From a checkpoint of a small transformer trained on Wikipedia.
Architecture: RMSNorm before each block, biases, untied embeddings, local attention windows, shifted keys, capped logits.
Training: a variant of Muon for these matrices, 220M tokens, 7365 steps.
Each number is 50 + 10 x the weight over its row's rms, rounded and kept within 0 to 99. Layers, rows and columns count from 0. The size before them is the row's rms in percent of the matrix's.

# down: layer 7 MLP down (transposed), 320x160, rms 0.0526, rows 211-292, columns 80-119
# up: layer 7 MLP up, 320x160, rms 0.11, rows 212-292, columns 80-119
down211 100:45 35 52 39 50 51 55 46 48 43 60 43 53 70 68 63 60 53 67 33 60 46 39 68 55 46 56 52 48 67 36 53 55 34 47 42 51 43 46 53
up212 098:45 39 51 60 33 46 60 47 64 55 63 51 63 39 46 43 34 63 43 61 44 40 48 33 66 43 54 42 61 64 53 44 50 51 49 45 62 21 37 59
down212 097:69 41 56 49 55 40 51 42 54 42 51 28 42 29 31 49 44 43 53 63 35 40 58 62 67 51 45 56 54 60 44 55 41 70 49 60 49 49 39 56
up213 095:52 54 57 55 52 54 54 46 49 56 46 67 48 54 53 60 58 49 64 51 51 58 61 49 51 66 44 41 49 52 33 42 61 51 37 58 32 49 63 60
down213 095:56 53 56 62 44 51 53 47 61 66 43 35 41 55 39 47 58 49 41 61 63 43 55 46 41 53 36 61 52 53 57 50 47 46 63 47 59 54 34 34
up214 111:42 50 44 61 39 57 61 59 56 52 55 43 67 42 49 41 42 73 58 38 54 58 52 51 59 45 45 53 39 43 39 49 45 38 60 52 37 54 56 41
down214 103:47 50 67 48 47 37 56 53 36 55 44 53 55 59 45 54 48 69 56 40 42 30 47 56 51 45 33 64 66 49 49 60 53 60 55 68 40 62 43 57
up215 104:33 54 45 62 58 61 47 50 49 46 47 62 63 50 49 57 42 60 48 54 66 48 58 36 48 51 50 58 56 70 42 33 50 70 44 56 29 41 32 71
down215 104:38 60 44 51 54 47 59 46 42 48 55 47 58 55 39 39 53 45 40 43 51 42 43 48 42 48 55 49 39 53 46 57 58 42 53 47 48 38 40 54
up216 065:58 53 67 50 36 47 61 36 58 53 53 55 53 38 45 48 43 37 36 59 51 60 53 52 55 61 59 57 74 66 60 50 41 59 60 50 52 51 43 34
down216 077:63 43 37 47 73 58 45 64 53 47 41 56 46 57 53 41 58 48 60 39 53 44 36 64 53 49 44 37 33 41 41 62 64 56 40 46 49 51 50 58
up217 100:54 59 40 72 41 48 46 51 42 47 61 64 60 46 54 56 34 51 69 49 43 56 53 48 54 65 47 55 64 57 51 53 58 42 47 54 44 60 39 60
down217 099:54 53 51 45 56 40 44 43 55 51 57 43 55 59 62 47 44 39 67 62 45 35 55 51 50 43 50 63 17 53 42 49 61 62 47 49 45 46 35 46
up218 096:37 65 60 31 66 54 33 46 37 55 70 62 56 54 47 57 53 56 46 36 52 45 47 40 55 39 34 43 35 49 50 71 42 44 61 57 46 67 51 62
down218 099:61 43 53 54 44 63 54 60 73 52 56 64 45 42 66 53 64 66 49 56 61 37 64 68 49 41 62 48 63 47 49 41 74 42 67 59 30 35 49 41
up219 101:48 52 50 50 45 35 53 50 36 63 37 51 51 57 44 53 36 69 37 45 61 59 60 63 80 45 36 44 46 63 54 35 61 44 53 43 48 49 37 57
down219 096:51 51 48 49 51 47 56 46 36 45 57 42 53 34 45 46 38 39 60 59 49 53 21 38 47 53 49 62 50 39 46 51 22 41 60 50 45 73 70 49
up220 092:52 58 33 73 34 57 52 58 61 49 51 69 58 60 57 55 61 45 47 63 41 68 61 52 55 52 49 30 56 40 38 46 39 51 68 38 47 40 47 36
down220 098:65 44 60 39 37 64 60 57 48 23 47 54 46 67 47 70 54 32 54 49 63 49 37 50 57 54 44 53 42 44 50 64 52 62 41 60 47 53 38 63
up221 109:39 51 62 57 57 55 41 46 66 43 41 49 39 49 43 34 50 48 65 48 75 46 24 56 43 60 42 55 60 33 29 66 50 41 49 38 58 52 30 55
down221 104:23 50 58 75 58 53 56 47 55 49 31 50 44 55 45 30 66 52 49 43 45 33 50 49 43 51 61 58 51 53 59 58 53 43 56 55 57 42 56 54
up222 107:50 44 31 34 63 35 36 50 43 49 26 63 37 44 59 41 55 51 41 49 44 51 39 66 35 46 67 44 40 32 55 51 43 45 61 66 64 47 50 50
down222 098:64 42 40 54 56 60 52 66 56 51 58 54 56 41 37 50 45 44 54 29 44 43 45 69 60 67 56 65 57 43 42 51 64 59 53 45 74 58 43 27
up223 101:64 40 49 63 43 36 36 37 47 46 35 53 51 53 43 57 54 52 60 50 44 46 51 59 51 37 69 50 43 26 33 60 39 59 47 48 43 69 55 49
down223 107:62 68 44 53 32 41 59 62 45 50 68 61 44 41 52 23 42 62 35 47 47 61 36 50 27 58 36 49 47 51 31 34 46 48 39 49 71 60 53 61
up224 102:56 66 33 55 43 37 44 36 81 38 63 53 47 51 42 45 64 44 52 74 53 68 43 52 41 62 41 56 49 41 38 46 59 35 61 54 51 50 48 56
down224 099:46 59 64 49 35 31 44 55 51 61 35 56 72 41 56 60 60 30 50 34 59 36 44 68 44 48 40 38 47 60 45 65 50 43 47 33 52 49 40 30
up225 103:41 44 55 63 37 47 42 56 61 45 55 41 66 39 68 58 51 71 37 48 55 30 49 42 61 42 54 34 64 41 51 58 60 55 48 41 47 44 54 65
down225 098:48 49 63 61 63 42 48 51 51 34 43 50 49 67 54 66 49 46 44 48 65 59 56 30 54 34 74 49 61 40 46 55 59 50 54 51 57 58 65 46
up226 107:41 53 49 55 52 83 48 37 58 39 40 53 49 77 45 64 55 59 51 47 36 41 55 30 50 52 62 44 50 35 51 46 45 47 47 47 45 55 63 54
down226 100:57 39 53 49 56 47 46 42 49 60 53 58 44 33 44 47 62 34 51 44 60 54 51 69 60 48 45 52 51 38 34 41 35 42 72 54 58 63 38 45
up227 100:69 47 44 37 65 37 43 36 59 50 47 51 53 68 55 63 72 66 42 39 42 68 42 45 70 69 40 41 51 43 52 35 57 40 57 63 56 52 53 54
down227 102:72 49 47 60 33 38 49 57 42 47 36 46 46 62 37 48 43 36 48 59 53 50 49 41 59 73 40 53 39 69 42 43 47 38 44 36 58 51 49 51
up228 100:41 50 46 35 39 53 52 53 45 46 53 47 51 43 56 39 49 86 55 65 47 68 34 76 65 33 63 32 42 43 40 49 55 72 38 72 50 46 51 50
down228 096:32 51 72 68 49 55 39 46 50 52 41 61 45 41 43 50 54 22 64 41 57 50 40 48 33 47 47 45 60 60 42 54 40 32 57 41 50 49 37 40
up229 102:74 44 64 63 55 72 46 33 45 62 56 64 62 54 59 61 31 45 53 55 36 51 62 39 71 50 30 59 48 59 53 48 53 50 48 42 47 39 39 50
down229 104:46 45 56 25 55 42 54 51 39 45 60 58 48 55 60 48 68 46 54 46 35 33 51 50 53 60 49 49 55 63 46 46 47 50 46 39 37 62 57 47
up230 095:54 70 53 45 55 65 65 22 49 42 34 42 59 54 45 69 41 62 60 52 39 54 42 47 31 55 42 62 60 62 43 45 37 42 53 40 41 58 49 34
down230 097:57 57 57 59 44 64 60 43 51 57 58 40 55 52 50 51 46 53 50 53 50 46 58 60 65 43 64 49 76 39 53 46 30 47 70 41 48 39 63 59
up231 106:34 58 45 51 45 32 59 48 64 37 49 34 67 52 45 67 50 70 43 52 56 53 53 33 45 38 42 57 69 55 36 57 54 45 49 61 30 47 65 28
down231 105:59 45 42 53 69 72 41 68 48 52 37 52 70 44 55 39 57 27 43 53 53 43 61 59 31 43 69 38 56 58 51 43 45 34 64 40 63 32 48 50
up232 091:48 47 55 74 56 53 40 36 47 45 43 60 59 50 43 39 43 57 76 61 69 54 57 65 50 36 45 34 56 42 51 66 58 47 37 52 58 54 47 63
down232 099:51 29 53 48 45 43 35 42 43 30 57 52 46 45 63 42 48 46 53 64 45 59 49 62 53 47 51 58 59 54 46 48 41 69 34 52 52 45 49 67
up233 104:50 62 58 49 32 56 63 51 52 57 35 47 67 56 54 50 49 30 54 48 38 62 62 62 37 54 37 40 44 56 57 35 59 37 69 37 57 44 45 41
down233 098:39 70 60 31 52 44 55 39 43 49 53 57 33 45 30 60 66 64 58 41 49 56 66 58 66 39 70 46 54 40 50 52 54 46 46 51 45 32 50 43
up234 096:44 67 46 49 62 60 56 65 52 55 47 45 56 56 46 41 66 53 62 49 53 35 64 54 45 53 41 37 53 24 63 40 41 62 40 39 49 38 52 46
down234 101:54 51 30 56 39 61 50 35 57 48 69 41 51 54 57 53 36 47 45 50 41 46 49 64 53 50 44 56 52 47 56 59 67 56 41 43 64 58 41 56
up235 102:50 48 63 46 43 41 56 31 50 45 51 39 37 46 67 59 35 38 67 52 49 52 42 29 54 32 65 54 62 42 52 61 65 49 63 45 63 36 54 42
down235 104:44 44 36 57 46 39 53 63 62 42 67 45 38 43 51 56 45 38 60 40 59 43 37 49 34 56 58 39 56 57 48 39 60 61 44 48 72 56 43 55
up236 102:52 61 45 43 53 59 51 51 61 53 37 51 64 49 43 37 39 44 45 38 61 65 36 48 49 55 31 39 57 51 49 37 44 47 52 36 48 20 49 65
down236 104:32 46 52 46 47 43 31 39 43 54 25 39 47 45 46 44 43 47 62 41 47 44 61 56 56 48 42 53 57 51 51 44 43 45 48 57 25 52 54 49
up237 100:36 58 43 64 58 54 59 52 55 40 52 66 37 46 48 54 51 74 54 42 53 59 29 49 54 56 42 37 64 50 53 46 39 62 31 57 67 33 49 72
down237 103:36 60 41 45 47 42 59 54 62 68 42 50 53 49 52 50 43 44 38 66 49 54 40 45 41 54 68 52 37 47 56 58 43 64 44 43 50 53 61 47
up238 102:39 57 62 44 50 56 51 59 40 46 66 37 41 52 57 47 63 61 26 29 49 68 51 51 62 51 39 53 39 40 55 45 48 37 50 52 51 52 50 72
down238 098:64 48 53 40 51 45 53 45 41 42 54 53 54 50 38 56 44 48 37 33 57 62 59 25 22 54 61 57 52 55 46 27 62 70 49 41 31 53 51 33
up239 108:54 33 63 58 62 55 47 59 55 52 42 55 62 46 37 57 53 45 67 47 45 40 58 53 51 56 44 51 47 43 65 26 52 51 68 42 47 63 45 48
down239 109:44 55 57 32 39 52 56 47 38 80 42 75 49 62 45 60 48 64 41 50 50 44 47 11 35 53 58 39 50 53 50 21 39 47 47 40 50 49 53 43
up240 102:40 77 44 48 49 51 42 55 52 53 44 42 46 41 53 41 48 58 22 53 48 68 35 29 45 45 35 62 50 55 25 25 34 32 50 50 43 36 46 42
down240 108:41 21 52 55 55 55 54 55 46 70 40 46 48 44 64 41 51 48 62 62 63 61 49 49 43 54 43 46 34 52 50 40 69 55 56 49 44 64 51 59
up241 106:36 59 49 69 48 44 50 50 53 40 51 44 43 68 52 53 48 14 46 42 65 47 45 70 49 37 66 53 51 33 51 55 53 51 58 63 70 57 40 64
down241 101:53 43 60 45 54 50 50 50 43 49 48 44 45 40 41 49 63 52 51 51 43 62 53 45 29 52 59 42 56 54 46 41 48 47 54 47 65 66 62 46
up242 086:40 66 50 33 69 44 55 52 35 54 41 52 31 38 62 51 52 54 66 56 41 57 53 42 43 47 48 51 53 56 53 51 51 50 66 54 45 63 38 55
down242 092:63 40 64 51 32 46 45 33 42 47 55 55 66 30 46 46 54 51 49 51 65 62 49 69 59 59 49 40 42 61 56 58 46 42 50 46 40 58 57 50
up243 096:66 53 45 46 55 53 56 67 66 60 47 37 40 48 44 77 61 50 65 49 39 55 28 58 48 55 51 58 60 52 45 56 50 44 57 45 40 54 61 56
down243 098:48 27 49 40 49 59 55 30 48 46 46 59 51 46 48 49 32 63 47 51 53 41 62 33 52 54 52 54 42 24 49 51 40 58 42 47 50 31 48 71
up244 106:41 47 60 51 57 57 54 32 57 40 56 46 45 51 58 47 49 60 59 56 51 46 42 65 24 43 49 46 38 57 61 55 52 53 57 37 36 45 39 52
down244 109:58 57 39 47 55 61 49 51 44 49 52 59 52 38 40 39 61 55 49 51 51 32 47 47 33 44 53 38 51 53 49 58 46 37 56 59 66 30 48 58
up245 105:56 63 50 38 62 64 42 32 51 45 51 53 67 48 45 38 53 49 52 49 55 43 50 56 58 47 48 49 61 44 48 46 53 34 54 55 39 45 49 80
down245 106:69 33 51 48 51 65 54 52 55 41 40 64 53 45 54 52 45 39 35 45 53 60 58 53 39 41 42 37 33 49 54 73 33 51 63 55 48 50 49 48
up246 093:45 69 71 47 40 29 41 31 45 70 47 53 54 49 37 60 61 55 59 54 40 52 47 51 36 20 43 59 43 44 33 33 54 49 46 52 50 35 47 53
down246 087:39 41 46 48 74 46 47 55 42 59 63 61 54 50 60 36 48 50 49 66 33 54 50 60 50 64 47 42 40 33 68 58 57 46 56 73 62 52 64 50
up247 092:52 45 53 56 43 64 54 44 46 44 54 49 42 53 55 38 42 45 40 54 57 47 36 50 38 63 47 53 55 52 35 43 70 56 37 55 37 42 52 45
down247 090:36 38 56 37 35 51 59 51 45 49 54 43 30 44 41 55 56 48 43 49 66 59 59 57 36 55 52 59 51 42 42 46 51 36 38 55 54 33 66 43
up248 096:51 51 50 55 45 43 45 44 50 49 57 64 47 48 46 41 32 43 57 45 44 47 25 55 47 37 38 19 53 40 56 67 53 50 45 53 69 55 56 57
down248 098:59 58 59 44 53 57 49 68 51 42 51 38 36 48 60 54 66 61 48 63 42 57 48 48 72 48 56 65 45 45 50 35 57 45 47 59 35 48 37 37
up249 093:53 51 28 37 40 65 56 54 54 45 47 39 41 53 56 56 27 61 44 60 24 58 38 35 55 40 45 55 55 42 35 49 46 50 57 54 66 51 49 53
down249 096:39 59 49 40 52 46 53 41 64 50 49 54 46 48 54 53 68 67 56 45 60 34 45 54 45 38 43 59 65 50 43 69 51 49 42 58 39 40 43 46
up250 088:52 56 33 46 38 42 38 50 44 46 39 44 43 43 36 29 45 38 43 57 64 64 58 35 47 57 46 42 54 49 40 43 60 30 50 48 57 32 61 54
down250 091:56 58 57 41 53 62 54 45 43 70 71 47 50 40 69 53 58 61 49 52 60 52 45 40 61 54 58 49 41 43 46 60 53 59 65 48 57 62 53 47
up251 103:34 49 60 43 36 57 43 40 60 63 34 51 63 51 36 41 64 62 56 40 39 32 64 39 49 39 41 46 37 34 54 30 32 54 54 42 38 55 30 43
down251 096:54 71 58 48 38 65 56 35 50 42 57 35 41 58 46 39 50 68 65 32 55 35 57 42 48 57 56 36 52 38 51 42 47 47 54 65 43 39 56 40
up252 101:39 59 54 49 59 54 55 48 51 62 39 56 44 64 46 56 56 56 34 56 59 38 44 43 59 45 41 39 49 48 57 60 67 55 47 41 49 76 57 64
down252 105:57 49 55 60 64 35 45 49 59 46 65 39 55 51 75 39 45 48 52 50 56 58 57 55 43 51 50 49 58 41 72 45 45 41 61 50 68 49 57 65
up253 085:65 49 53 36 50 61 24 64 55 36 50 58 41 55 50 59 46 49 49 35 59 35 45 29 37 54 45 59 42 51 46 45 60 39 57 43 47 43 62 36
down253 105:51 48 42 60 70 47 60 42 45 62 52 42 50 44 54 50 66 53 48 51 54 56 59 54 58 60 51 36 55 47 47 55 50 62 47 60 58 65 52 50
up254 107:54 58 45 64 57 52 60 59 52 59 65 66 52 49 41 57 54 72 51 53 50 37 52 45 41 50 40 52 50 54 48 43 67 40 76 60 56 53 42 45
down254 106:67 60 57 30 53 54 43 49 53 44 47 31 60 51 50 57 43 60 54 74 35 40 45 42 42 54 45 39 45 64 66 36 48 62 52 27 52 44 49 43
up255 102:47 49 31 52 72 54 57 73 59 38 37 51 63 52 48 55 53 49 42 56 57 71 50 42 47 28 51 55 31 58 57 39 51 24 41 35 46 27 65 46
down255 104:57 51 52 60 32 43 46 43 39 48 49 48 62 50 32 39 38 64 32 52 56 55 66 40 55 34 54 59 50 60 51 65 44 49 67 55 44 56 43 36
up256 104:62 60 38 41 57 57 43 42 62 44 54 49 69 53 37 50 58 40 47 58 47 49 47 69 58 48 38 47 41 48 52 59 53 44 39 61 54 60 62 67
down256 106:41 57 40 56 46 47 52 54 40 67 52 52 55 43 47 46 54 65 55 56 48 49 45 46 46 58 33 45 44 40 65 49 44 28 63 30 55 38 48 53
up257 094:48 69 61 62 54 50 55 52 43 39 54 49 57 47 29 54 62 64 28 45 50 47 34 54 54 55 42 53 61 37 51 38 38 51 49 60 54 61 49 50
down257 098:35 43 47 48 43 57 34 49 53 76 44 39 40 53 63 60 47 56 66 45 55 60 56 55 56 30 56 57 55 82 48 42 68 57 54 46 55 40 47 66
up258 106:63 47 48 50 56 70 52 27 54 42 57 67 61 73 43 46 57 35 50 44 45 47 50 54 44 35 33 74 66 46 33 40 48 65 57 56 46 57 59 56
down258 109:38 53 65 56 42 47 51 45 45 55 47 53 62 58 51 49 47 55 44 62 49 59 71 35 53 41 54 54 56 65 48 50 41 28 46 48 51 42 52 52
up259 101:45 46 61 43 59 45 31 61 54 38 50 53 41 73 63 49 60 35 32 60 50 57 48 69 46 42 37 48 40 45 50 57 73 57 52 59 52 46 33 51
down259 103:45 67 55 46 46 53 41 34 62 42 54 46 51 54 46 47 49 59 41 54 55 46 48 41 41 66 63 49 46 45 52 40 60 58 50 66 46 53 56 48
up260 083:59 62 54 60 44 50 52 43 32 61 52 33 53 39 60 38 55 47 51 44 59 56 52 46 70 45 32 53 43 49 49 50 65 57 40 65 50 53 56 45
down260 091:50 41 45 37 42 47 42 66 48 60 43 48 54 45 49 60 56 48 51 55 51 47 54 52 61 49 47 60 38 73 53 62 15 47 51 53 56 53 50 64
up261 100:36 56 53 57 50 46 48 56 62 55 47 50 53 73 38 44 54 70 47 50 57 43 44 53 52 77 48 52 57 62 55 63 60 53 64 43 58 57 40 47
down261 093:50 51 51 41 39 50 57 37 32 39 59 41 52 47 51 46 60 53 42 56 62 51 50 44 47 54 58 48 39 52 76 54 62 57 58 40 63 27 57 80
up262 101:75 45 50 75 48 43 44 58 64 65 51 57 73 52 57 51 63 40 39 41 48 55 58 35 72 46 33 57 55 58 64 49 47 47 53 60 35 51 63 46
down262 101:39 51 45 45 60 59 53 56 51 55 57 41 52 41 46 69 45 59 43 55 40 58 43 59 30 56 45 40 49 41 42 46 49 51 23 39 61 67 55 62
up263 094:72 35 45 54 54 63 57 47 46 39 40 47 47 49 48 29 38 50 50 55 52 51 58 40 52 34 68 62 54 36 37 42 62 42 53 27 62 61 36 43
down263 099:30 73 46 53 61 45 51 47 45 72 73 41 43 62 53 53 62 53 62 51 39 58 45 50 55 61 47 62 51 45 38 60 53 50 47 49 49 39 52 52
up264 105:46 43 49 48 69 55 34 35 53 31 60 47 61 73 57 35 56 42 49 41 52 44 30 52 67 51 38 42 51 42 63 43 61 31 44 41 49 52 49 60
down264 106:47 51 35 52 51 44 41 54 52 30 55 67 47 50 45 59 39 32 45 69 55 46 54 49 33 38 51 47 47 62 34 42 83 46 62 51 36 39 56 49
up265 097:42 49 52 48 63 42 51 41 55 46 29 71 65 47 44 51 52 71 43 41 50 37 59 60 46 48 48 43 59 46 57 52 45 60 50 52 38 60 41 57
down265 104:31 50 44 77 51 43 47 48 50 43 44 54 53 36 56 49 71 28 37 42 29 56 51 43 53 44 34 54 44 35 56 53 47 63 30 52 42 64 54 50
up266 106:43 53 37 47 48 34 62 43 58 69 47 54 48 39 70 40 58 44 51 27 53 70 58 64 44 47 45 58 50 60 53 39 47 45 56 67 55 60 49 62
down266 104:51 49 50 48 65 44 58 66 66 29 70 54 38 46 55 36 54 38 47 62 42 39 54 44 44 53 50 54 62 45 44 49 55 40 51 65 73 43 40 70
up267 098:44 43 41 54 42 38 42 22 56 45 53 51 53 53 56 43 31 54 48 54 64 35 38 52 49 38 33 63 62 34 54 52 27 71 42 36 61 46 32 48
down267 098:47 36 54 44 61 56 44 56 54 53 44 70 46 39 32 57 50 46 35 52 41 37 54 50 56 49 54 51 50 50 53 46 50 44 56 57 45 56 43 56
up268 098:60 47 33 58 49 52 52 31 42 32 61 45 46 56 57 34 50 50 56 59 62 50 53 66 45 50 46 56 67 47 32 53 53 58 48 41 55 46 65 42
down268 103:54 71 60 55 59 47 49 57 38 72 37 62 49 55 36 48 57 38 55 70 57 51 46 44 41 46 73 46 49 68 52 60 41 46 42 50 47 61 57 56
up269 100:41 45 41 34 45 60 33 65 53 45 60 43 42 54 49 51 57 54 49 65 57 62 38 51 53 32 68 58 59 62 53 41 32 45 54 72 49 39 37 41
down269 094:53 60 52 50 47 43 43 46 51 50 39 60 40 53 59 45 47 38 47 49 39 57 44 56 42 63 51 53 55 50 57 51 46 56 29 49 57 48 40 50
up270 102:46 51 72 50 49 54 44 45 56 40 45 57 26 69 54 31 60 43 51 39 43 39 51 60 62 48 48 31 52 47 63 40 51 43 50 69 37 48 45 55
down270 097:24 46 34 40 66 56 39 58 51 46 43 35 37 68 58 31 69 48 50 62 58 46 51 38 33 48 59 47 43 48 64 31 59 48 52 47 35 37 45 65
up271 104:37 67 45 53 43 45 54 63 31 55 25 47 50 49 43 31 49 55 31 51 38 35 48 44 38 41 65 48 60 61 58 43 49 49 47 60 48 45 52 69
down271 105:44 46 50 66 58 51 40 40 46 32 59 48 55 52 25 63 44 30 38 42 45 58 34 46 48 63 40 55 40 53 46 38 48 36 38 49 41 43 55 40
up272 107:36 65 35 64 52 32 54 45 42 51 47 52 45 53 47 70 41 50 56 49 52 42 31 37 44 36 57 53 58 62 45 68 58 53 67 65 52 60 33 58
down272 110:43 37 55 64 65 48 48 54 51 72 54 45 51 38 32 62 50 59 66 65 49 77 47 80 36 53 59 44 37 60 54 54 31 54 62 46 32 54 33 48
up273 113:48 49 40 43 57 44 55 57 53 48 47 37 47 61 44 42 52 54 59 46 53 48 50 66 55 30 56 41 60 40 37 65 59 54 50 39 56 45 57 63
down273 110:39 59 58 54 46 53 53 57 40 52 58 67 55 43 45 58 53 66 47 37 69 58 33 43 33 48 50 43 45 52 57 48 48 34 45 41 57 66 69 29
up274 096:60 54 47 42 53 50 48 38 55 38 48 40 46 44 44 62 38 73 44 60 44 57 61 56 45 46 52 44 70 66 50 50 56 46 32 46 48 65 50 59
down274 100:36 43 50 40 38 55 58 31 44 55 49 44 66 54 45 55 56 51 61 31 57 66 48 39 42 48 50 51 49 41 34 38 51 47 38 70 49 45 58 47
up275 094:42 65 54 49 47 65 51 38 41 61 51 48 64 31 54 36 56 43 47 49 43 61 48 49 43 52 36 48 64 37 44 54 57 51 55 38 70 44 50 56
down275 097:53 52 42 53 53 61 54 66 57 40 63 66 60 53 56 47 48 53 39 58 57 68 59 52 54 52 58 69 74 51 43 35 50 46 46 49 49 48 67 59
up276 100:31 64 38 42 54 47 50 56 59 59 45 39 60 44 53 48 33 48 49 57 48 52 60 47 45 51 46 45 35 48 43 35 42 41 48 42 60 49 39 66
down276 097:55 44 44 41 61 47 53 53 54 48 54 22 31 59 46 54 48 50 54 46 51 44 40 46 65 51 44 50 54 47 57 47 59 51 36 52 49 34 63 50
up277 103:45 50 52 56 44 59 44 50 57 36 13 50 64 50 53 61 44 47 48 29 57 57 55 37 62 52 43 59 48 55 42 36 41 50 51 50 37 49 41 53
down277 103:48 50 45 57 42 54 58 54 50 59 58 51 48 57 46 55 61 36 47 58 46 42 50 31 43 45 38 46 55 57 65 57 41 45 62 44 65 37 63 40
up278 104:52 41 59 72 50 67 41 38 60 35 49 51 51 52 40 60 61 40 63 43 43 54 46 57 38 61 56 45 60 46 59 47 52 55 48 66 32 44 56 46
down278 100:41 38 48 55 39 34 71 48 51 42 46 50 54 44 51 69 63 55 64 45 48 65 54 56 53 34 40 42 53 56 42 41 59 30 60 65 61 43 56 45
up279 100:47 60 38 41 54 55 57 31 38 38 39 36 56 51 66 53 76 58 41 36 49 47 44 58 44 39 49 41 61 66 53 54 48 42 39 29 43 54 43 56
down279 097:50 44 62 57 49 47 59 53 59 48 48 55 45 48 48 58 42 56 37 61 63 71 40 60 63 61 48 58 50 54 44 56 65 75 59 47 58 38 63 61
up280 103:49 65 53 40 49 54 29 60 54 39 55 60 71 61 46 50 58 49 54 40 38 53 52 42 65 50 44 33 48 55 38 55 68 72 45 44 48 51 52 48
down280 097:41 62 55 57 37 53 55 46 38 40 58 52 51 74 45 47 46 44 61 40 47 39 57 47 42 20 52 48 48 46 62 36 51 65 27 48 59 39 39 30
up281 098:39 34 43 52 28 66 29 57 59 67 36 43 40 55 70 34 58 58 56 67 61 61 27 51 59 50 33 49 43 42 46 67 65 48 63 35 44 48 39 39
down281 099:35 39 54 31 61 54 52 54 56 32 55 53 43 55 59 40 55 53 44 48 57 38 62 60 47 67 53 58 36 45 51 52 54 39 51 44 64 43 34 48
up282 091:55 44 65 51 77 52 41 48 55 46 62 42 39 53 50 54 42 53 64 58 37 56 37 44 67 69 40 65 31 67 56 45 54 64 38 54 48 45 51 56
down282 098:34 60 29 74 52 50 45 44 48 50 59 60 64 52 56 49 45 47 46 54 62 65 52 41 44 44 31 33 56 65 39 47 36 49 32 65 55 42 36 39
up283 095:44 40 52 30 53 64 64 44 47 52 59 43 31 43 40 47 46 73 56 57 52 52 58 51 51 57 49 51 36 55 47 39 60 61 55 42 52 51 48 62
down283 096:59 71 50 55 51 62 45 51 47 43 38 39 72 50 52 54 50 48 47 62 51 47 41 41 56 54 45 52 47 32 55 55 41 48 63 57 44 61 39 44
up284 107:51 67 56 31 47 42 44 72 54 65 46 33 52 46 39 54 56 45 58 54 50 47 28 53 50 40 46 50 25 47 43 60 55 46 42 57 60 43 51 44
down284 102:49 51 53 22 54 45 32 67 61 38 41 48 41 58 38 54 61 36 48 55 44 59 42 51 34 52 56 41 46 57 59 57 47 52 62 47 47 56 71 36
up285 098:52 45 43 64 62 41 43 57 51 42 46 53 48 44 49 62 54 42 61 51 36 53 59 40 53 37 30 53 56 38 38 48 51 48 67 45 41 48 65 41
down285 099:35 46 56 50 43 51 50 41 21 53 41 53 67 33 51 62 54 54 51 46 45 53 48 57 47 63 56 74 43 62 60 62 52 46 50 47 48 36 72 51
up286 104:43 45 40 59 51 43 35 45 45 35 50 57 75 39 48 58 59 68 51 51 51 58 48 45 68 37 49 71 52 47 60 45 62 43 36 54 61 48 43 49
down286 102:65 58 68 40 57 49 49 56 47 43 58 37 57 74 42 63 54 61 60 56 65 50 52 43 34 61 53 51 57 61 52 53 55 55 61 27 40 44 70 57
up287 110:48 54 54 45 62 61 32 50 48 47 53 66 43 70 43 49 33 81 45 54 50 29 47 45 51 52 40 52 51 49 54 65 56 57 32 41 52 41 45 39
down287 110:56 41 51 43 41 54 39 57 51 52 54 46 55 54 30 45 34 60 35 52 42 32 56 55 55 45 35 42 60 33 51 53 63 51 50 41 49 40 57 60
up288 101:54 41 45 46 49 55 54 47 58 45 40 40 67 43 53 68 49 54 41 71 74 40 42 63 50 45 57 44 51 56 72 63 44 67 69 50 32 36 55 59
down288 099:43 31 44 39 65 33 38 51 60 61 42 54 61 41 41 42 63 47 58 57 38 53 50 28 38 55 61 48 52 59 52 47 38 77 42 35 54 46 65 34
up289 098:61 40 40 53 42 62 42 37 49 55 57 37 44 41 65 43 49 72 47 52 36 56 51 46 51 34 54 40 53 42 68 40 43 55 50 49 44 47 43 46
down289 109:45 37 29 57 61 39 44 62 50 59 64 40 42 42 64 48 31 54 46 48 39 41 65 53 64 36 48 54 37 42 52 62 51 34 64 58 50 45 40 55
up290 099:48 71 49 51 71 56 34 63 44 52 48 39 61 58 46 55 73 55 67 70 48 54 45 63 31 42 45 46 62 44 55 37 42 45 47 58 47 51 58 39
down290 103:39 57 28 49 43 66 43 41 55 51 49 33 44 52 40 46 40 58 63 42 60 48 61 54 77 64 50 42 60 45 47 56 54 37 50 55 54 55 82 21
up291 102:58 63 51 58 33 50 56 51 44 41 42 45 55 52 54 54 55 62 36 43 63 56 26 39 63 59 30 48 52 57 48 59 55 48 33 47 65 53 52 47
down291 098:49 70 35 50 40 47 24 50 41 39 49 51 51 46 37 55 32 59 45 51 50 46 50 51 50 39 69 56 55 35 50 41 40 45 48 59 47 37 60 35
up292 095:56 46 49 52 50 39 57 44 61 63 46 38 38 23 50 55 42 42 53 56 48 43 49 60 52 61 42 61 60 39 35 58 56 57 52 59 53 32 62 47
down292 100:58 48 60 67 49 51 50 45 54 45 36 68 50 27 52 50 58 59 45 47 43 23 41 62 45 54 46 61 64 49 46 51 39 31 82 44 54 35 54 59